{
  "d_mlp": 512,
  "activation": "swiglu",
  "norm_eps": 1e-05,
  "attn_scale": 0.177,
  "bias": "none",
  "parallel_block": false,
  "init_std_qkv": 0.0303,
  "init_std_o": 0.0,
  "grad_clip": 0.5,
  "decay_shape": "linear",
  "final_lr_fraction": 0.0,
  "train_tokens": 140700000
}
Each number is 128 + 24 x the weight over its row's rms, rounded and kept within 0 to 255. Layers, rows and columns count from 0. Numbers have three digits each. The size before them is the row's rms in percent of the matrix's.

# down: layer 2 MLP down (transposed), 512x192, rms 0.0489, rows 217-256, columns 96-143
# gate: layer 2 MLP gate, 512x192, rms 0.0862, rows 218-257, columns 96-143
# up: layer 2 MLP up, 512x192, rms 0.0867, rows 218-257, columns 96-143
down217 098:160127139133121121135133133156114114126153181095167140121169109092070177134145127120085101143122135112108127151131148145112102154111134123080109
gate218 106:153089147099119130171161077108140135144133129121069122130167110137148091158163126123124124128128159134119097115098122116161158134086094168143177
up218 105:130111143104129130122146168129108134133146126127136113153142157079106114117134120154137172109110150103122147098143125080092113145051117145171140
down218 105:117149113145140067125102048126112107119148097125148143091115105151141133147129138094107134148135144149149113169102159131141126125141131070114133
gate219 107:134113160148125152111095160124119169107126137124076120143089120092150146128143085179103126156151156130095112135114094145108153140120139095126134
up219 097:143155121107133105126139095099136112151141113134127126153091152094154110148141112135151122135108127072107125141142120108105110150144143132142148
down219 104:122104107109164092136163090146117141126125146102149088075096104133142152148133136117123093092096127128181159147137156114145109105112155142076121
gate220 097:126156146118113171102119115146081106140112084155116115156122133115164133104133121154104145130102108164182156159095121124135106101110129103135109
up220 101:148102104128123078156096115122155124118121182131082116081154097094141143106100109144115112092118142104127119108138104141097183110148119134082129
down220 098:106139129086077142157154104149088074157101122174166087132120125116153161163120132133120119088097100105112148134129146159107160122132111140127114
gate221 104:135144136128138124092083102146112090153098118159143113144099067145112131126135149129112158128117160160129145121132162141100182114081146142171144
up221 097:139103141090140167087115119166110127098138142163131146144127117149149141083129149136147060112149107140135131060115126160131115146095137146132171
down221 101:164116139148152098124155118115144137115126110128128126153153149101123140116130103144112150128111111137162112095095110112088160142086093164141154
gate222 099:117110144104157139147116168118122103113133133124125131164113132121149127072108085152144110136144152142139103094100145157090122121110137114118131
up222 104:114109141087147114139128122120138104131121178132112163169101145098153142107093068160142122108158129115147118070097141142130117132133155126117118
down222 099:122131090120108117094120116106118184141097143179153146103141140167130129136132156144139155124102089127145166131176092094152102154110102144116118
gate223 084:144130155098128118130151125160184182144126132050069070128091151093140102132154167060101089097162120111134111106095125071133182095105101096158105
up223 086:138107143106163113148131097102109150126101102114104135158114123115117142136076118079125095117120154141145158146146111104153156115113104100143107
down223 083:143107122120099133111115109109135151094127131090100094112122132109097128130124142128104139164173133114141078058121125118101141140150104095174146
gate224 102:143078142153099189160138131127088108150156145127124136105131102156142139116154137120147137175104137115149148104134124122131137132094103153084138
up224 106:128079102147119116116132161140112130099156141119116160096134103179140107142122137100180170062128147112142110131120154125141157109124165143138186
down224 104:118119082134156120153126157128098140134110134130128132152120153087161121135108149167116115147139114089148085126114090136147114125112171161105104
gate225 103:140173110097112164126125108133092123155146141169130116128104133155127127162119158101093094103105121150157120152142096121140138137127109143146127
up225 098:136125159105110178120118102139131127104102122160154128170095138150129140132146140069118143122136157190112088117119085135082115180136141138148159
down225 100:127155120131156082106103127134123160190150140114145098115097145087131106108114129155122125147145117150166133110167119110139103130109124162117103
gate226 107:122123133169099129161088112078092160074141137130102151129136120110120166108096142106060118125119095108105107091072111123109142136143134120130127
up226 103:103094130158113076129131174098129099119131138090155141084125135132135078107120100100136159106114139130092149169134130121159133108121101090121145
down226 104:154154154148135153142125158171127145095126120071123124153072092086101132146147140092101140177147146158132124151136101154112144175122142126069075
gate227 103:114131134133131143129115153137047113090147117185147158144117096117134121138154117137152164088155127099116119106125116135109133148132119131179139
up227 099:111148134108131113091159115113146150132123112101118144118108112115126130107122123123137110132150109118157135144191128132165152080108110120137112
down227 102:157154128189132127148140137159155124136122118107156112073136144186112165127152105168128131138156133119106108136093095137090115129140125125098147
gate228 095:125136124139134120102129095126118101096096092141152120086112147137112084130146144161134110121113080151157120096102101165112118140132145137147145
up228 094:114152119116096108127122168151110120135152166105138145127138135158118125145145133092104109141126177027093120125160114119133146117146112139119112
down228 096:124172144099130124107128115098132122087147118092122142105103111140159057128155134097045097157102125084171150114126130152167164136106135109091151
gate229 098:127136114124175182176109133111126138140124122074131145157112144140125140132128151089142105113191160144141117098134088129095106146130109147161124
up229 095:153171140116192110152124105123157129145154137115128141160171151123105130119113134079124103117151157123195131102141131151125082090154094109108157
down229 099:148140125131128102120181116148134109139082105128143085067108104157153135128157110130154164154112133138140159098148116122097148157071142144160114
gate230 098:118107118119099130152130079160152127123127113142146108114093115113110142122142133134126121121143135156089147120141108128104134155149138128141137
up230 097:123120151104133142139104141136110108173143135145153136143146170098106097117126169136119149134113176167146126113155156109117119122115128136106114
down230 099:147133108125122098096141047118137117129103067166118146121126114151138157167107106118130127114109096142097142115135119137151116099135153142153116
gate231 099:139117116134118119144119123099103170079124081154119139118136134100136114087118138108166140086103145108106109165133125114126149105109118116143148
up231 099:111170118171143117118123141140156156091087128091082083143153125173154127060133075114118119137095135141111081148151154153144122155135108094105141
down231 101:162090108123128152163121116142103096149147120214124088104147113123142146168137162122096131106139102132180156096134132116145145146128134163138098
gate232 100:110131112159145137141100147112167116088159147122151122145152108134093106110118155116146150144068139124146110171098146100159125152091135134100126
up232 094:153127124135118147110175089128125149177071146153094124101108097105172152110141123113111124138174089157129143123115128155128157121127140129124144
down232 100:147111151139136106164179097116147147104099137141130150148197120165082157125152152130142141133099157104133138109160140094181094127117135135122121
gate233 104:097115093144127145129117122130123076129100141105169122090093149093118086106162117159107140108141104110154118120126061146111104099139155099110095
up233 099:121130116143101157140107131134152098124106096149130165144097133164092105122141111136068106115161171097131130150162151132133111099126149099131092
down233 100:137146101156126177132118168127126146125123110083161111159117116077119135123131170134144161130111127119135091114105104155085129113159152148097162
gate234 104:094138111091109161149128091145146139120123153116154097165174135086130120099112153103205119098055166124131129150099141128095087091172117167133091
up234 105:127152107154158105207138160126105144124095137092068099099153148130131123121131155112106157114107146151127133119178158135098147150148108086098102
down234 105:154136104166134100135129133113158145133146168167143133133105135095148119116127128165131125173111125148150129141137166138212133068112111097126126
gate235 108:108164144131104144102131119082091090149140123125090170093106137114145081120126158161125070129087145155156113141168100125120113117081083158156120
up235 110:170099149115160099146125123128149140187143122141133136108135128144094116112125123123143111096162142154118142123137135152120120166132129162190133
down235 106:117087121108150133144084131124135108109092071108129132132120123116167172141150148109062156128139134142150130135167133104090105138144136095086119
gate236 105:096131135127138111178125151116177126161167185149108168101103115143115169127136110105185161136145123121109144116148098137169112133123118119135116
up236 101:169143112124146131099120104107110122091132143139123140100157134160111111109097123126089161105108180088131136124130118154130134152140121117137143
down236 105:168107118135125114123095177104117138103091119098152098130153122107110122124136163122138143158151123141128123109139122121093154106137118123111127
gate237 106:114172101141115132206132177131123134118130174128123120133158118102091093129111134114127144148128146131105136092109151159144138128112130138136118
up237 106:112120096095116167163130144191107153108174125095170142151138141098122143135094151106171133143028091103141097139106104145129077101103109132125105
down237 103:142103115136144128159137122117126145120145103159146122106140156140115157095125139140127125130132116154133130149098135112137128153132148150168104
gate238 095:136144128157129105100110137125166071125078118097171126138129133055139136088106121160087073120085128139149127168112126143100093073151149121162110
up238 097:133147130121100104140121143126116097107087078163141127164133116092121141159089170119109136153070077113146139130115127151064128098110122084125129
down238 101:173121096140121139127078125119121113140101155112125120177091159114162099108141153135082104105093130103166142101130166106158129121169151137139116
gate239 101:081159133139131130103115142143125104137138127140126120142114082156157117128136109109139149100120101126079167152111149123112111106060120138117148
up239 098:109165151138127128110123149127119152142157119103142126123149132146172145110166071119144147107137088140110139145102149126108119127096125100129122
down239 103:165181134092125166147133112116167151117126104134157139102139160104108114140122143143107115157134092113188123172142131144147154126138099159153093
gate240 106:119156162138139172099101149101154114127139149175094148140088108135158101159165124131152166129143108114126115150085104129165178107111095129130090
up240 113:129087132084111092122129127136137093133132114141101099143087189145149101101150151140157148150071115155132100152192161122138102127154149130114119
down240 108:126157155083124118125085095126143140107142150115137157144075135130112138104137087094136087147096076133130121089163162141130123114130129109138102
gate241 102:134187123081062117122125145125143068135114109139166100165102154122063122085133100133159118114152143114143127111137134117135069142090127137126133
up241 107:151167122129079116092160135150131076116171114133162118141151131095103149156163147129111117125145113127178100150143105145166064150096140093138145
down241 106:110078087149181108137127103170104169137150154075110133130156120107141137096115164160085137142102130146107108087096132146115134155151119133099138
gate242 101:113164142120139134119102168076128103098105194160141110085150107171145155138125143121124163082111152147143123105149136148086120101133151123086127
up242 103:086127152083148152122085143158120140099092125140122094088163158134135169148151124140116128116108149158171127165126146145137106131142171129152134
down242 100:097092095132135104122168120150138132115130168101110147114122110119143100123151108137177073118116142142151153119093129112129169150136134133140106
gate243 108:107154170124111106137163131124134115142097165190130128099119123126114098133116080146114173128119135097131138145149135109167126147056160142144134
up243 101:110126104129115118095155121118111106092131122106138157123114143141145184123147154125079136135161116150130121072126113142113085125202120146155178
down243 101:141155122159161130084123133102125132165141122119160145095129134098154131131128149133152156126111120105121143160112182088139171151100122088101115
gate244 090:123138161111121122093122132129128121139096136160112148125158154155124118137104151128127142141139116127177104101155185145174133106156145116114154
up244 091:142110119133148166145099115108125135097122113104128088141147102089105087111118108116125114135108137160099158170115098110052135152105123148122114
down244 092:105135172138142127155129156153125133147113158136111087141167131111085096137107123145131150143093125142171171109123091126139090144120144137131120
gate245 104:092150107094136154135125123126121104119147108135077156129123156136120121127134139101136124127159112119147128180124138127131099129111129124113146
up245 098:126126147113114099148103112126135141187140105121082111131115112131090138132095141142160147158114135166173095175116152128139110093108101118149135
down245 104:127145135099156142133121111152155092087126168137091104103098152087170117154134124128097136118145112102111156105126078127145108165159134140130097
gate246 099:115135167122134116091099131119110151115126183166127111147128113144102148148107145145136160161151161066135137139140126117175149141135136113125138
up246 105:097161111131111133129138126147151090122148143096155129096089134102111173113181075129121083118145146129140109129170126107105121119119113166146140
down246 097:121101114154154123104105118116092140123109122154127149161113108116140121169108138138117125140120086133137118119134128121074120116174159127115154
gate247 108:119118159094188128146113109109116119144121127104133126151131121154136113163105124155091160118138128123126165144105148136124183107105139130103121
up247 103:159137110090171162127115138145120061101138155156076128134136118147113100112127155064137109173085094132095110152105090092103122125140139131095089
down247 105:171099164124127102179107086124109182178115085127130162143109118129127147127176102138122152144129125118132116152139123096180152136135137091194136
gate248 105:157094129136143154158115107102104152105175147142098144173099104155122119145112121147118148093103136179134111108125126098116140090107126115144153
up248 105:146160113089125088127127123164116135130120103149106181131153156110127118096154150126163142162141155099121165151138154120144116109095145105110099
down248 103:135165134159107138097165143135121120112106109132126090101093114127133118117148095137124134130112161132148131137153094169150116169167108122160140
gate249 101:078159119103115149163076136122130132151133122141105162157112202119129136106137129093120140157127147110148129116132179075131100135105115142161175
up249 103:163128123149136124121162105127141158095123155145151138078149100132156112159133101179110121135127089118121123118138106169114185157152146093115130
down249 102:135074121135099096152112143135119161117171123101130152148147121122127125157127176086163100133104098129145098107108109099145125097096131128167135
gate250 103:150157149141152113108070116091140119121100133136151079176135145093095090152117100164146164133156100140129070114132146149106102135112134142163093
up250 097:130119160137141128122086125142102146139100122138147083086110152105108091142102106133145126142163115108133103153110123129144123152100164148142134
down250 102:153151128115121166118141126149137124128107138154143112154145099147131151159109126108084074152145136108168154146089115153126106122120121138124133
gate251 101:082129110138133144149138141121089136159099110136155140122116111143139132154105155131124114135141138139109166085104095125128126131095126124123134
up251 105:148153121154158100114144066094134098080154123186128160140143116152117137119144148134098125148142093138090127168111127156123163086111119107154157
down251 105:146123171151153163133127169102182072126120128142142112138123130129112155122114116126106137134185167125162148110156082156132090163120129107121126
gate252 097:123128127140108110159148113146124083172078137120161128096137110114138162096157107114096090115138162105112111162135160150078154116057138109139133
up252 110:098167137138153110114131154115110170101108134158088132194095126095103095127123157127169127123109108129122136116147063123135087151161169119145163
down252 101:099173097148120101132152178117118124113104109085158112116132106093116113106129132090122110139152156117099092142138118138154129143116176112146120
gate253 103:162165134100151167124174109109123100154126142138128121135139161180140087136106209100169122160084142122120126150145137093126111111135147147135108
up253 108:126105114099114116117153135139210179124140153117119095148157160125161164094142122083077122087186091131107186093144115148132101139140135106122160
down253 107:136166156126112158159125117101066114132134114108125143149073097152152128172090172116141109174103122112074150150105110135089153101097150151143109
gate254 111:113103130122113129181094126138123131120132119134159113099131155091123128085131143117109137114142100115118122110162121125103144140065159102151074
up254 100:128123117068089124163102131135135095141104050108115146140165124118098102129144156133118108165088125146090108146163161106141092154127111128155166
down254 103:111175114180165114145132096112139080107161134121141153139141096131127144100096135113155115162092135126130134096172097115067120143131138083140180
gate255 091:116129152162096163180129157112172102095144154113131105117116142125140121155040154107121160114150155131148123119161107121082136159167114164113156
up255 098:116115121127116163152147111145165108094161131135148076129133144106171113136049117114191162130131160124197127128179126147100121157141095132150152
down255 099:109169144119141155112089141146131170110145089195114141158123119111138149122164117133174136116098152110109115140194134086108116126111114125144127
gate256 094:120069132104117111157141101122142102112066165115129146101091139087092142158145170126143131126112109139130102124102094103129136125149170123113140
up256 093:124132142121095140124150129147136122108089100153120098155183147125166147113120122122144094103096126146171104147096129144126091079136149133113117
down256 098:092119096152098110107116122140136129127087114106115112124154123132133118101157166152173127130131139109136128112151132182114113109121099130164134
gate257 107:104155123136141124124132101091112101145068171146131093119107111124145083130114127077060159089153144148092107119138113137105096112121138142133121
up257 105:135145106135111157078127129116102147154144122146127157130120147093185156118152146126124088079122116106126149081120111091154123117176103123159150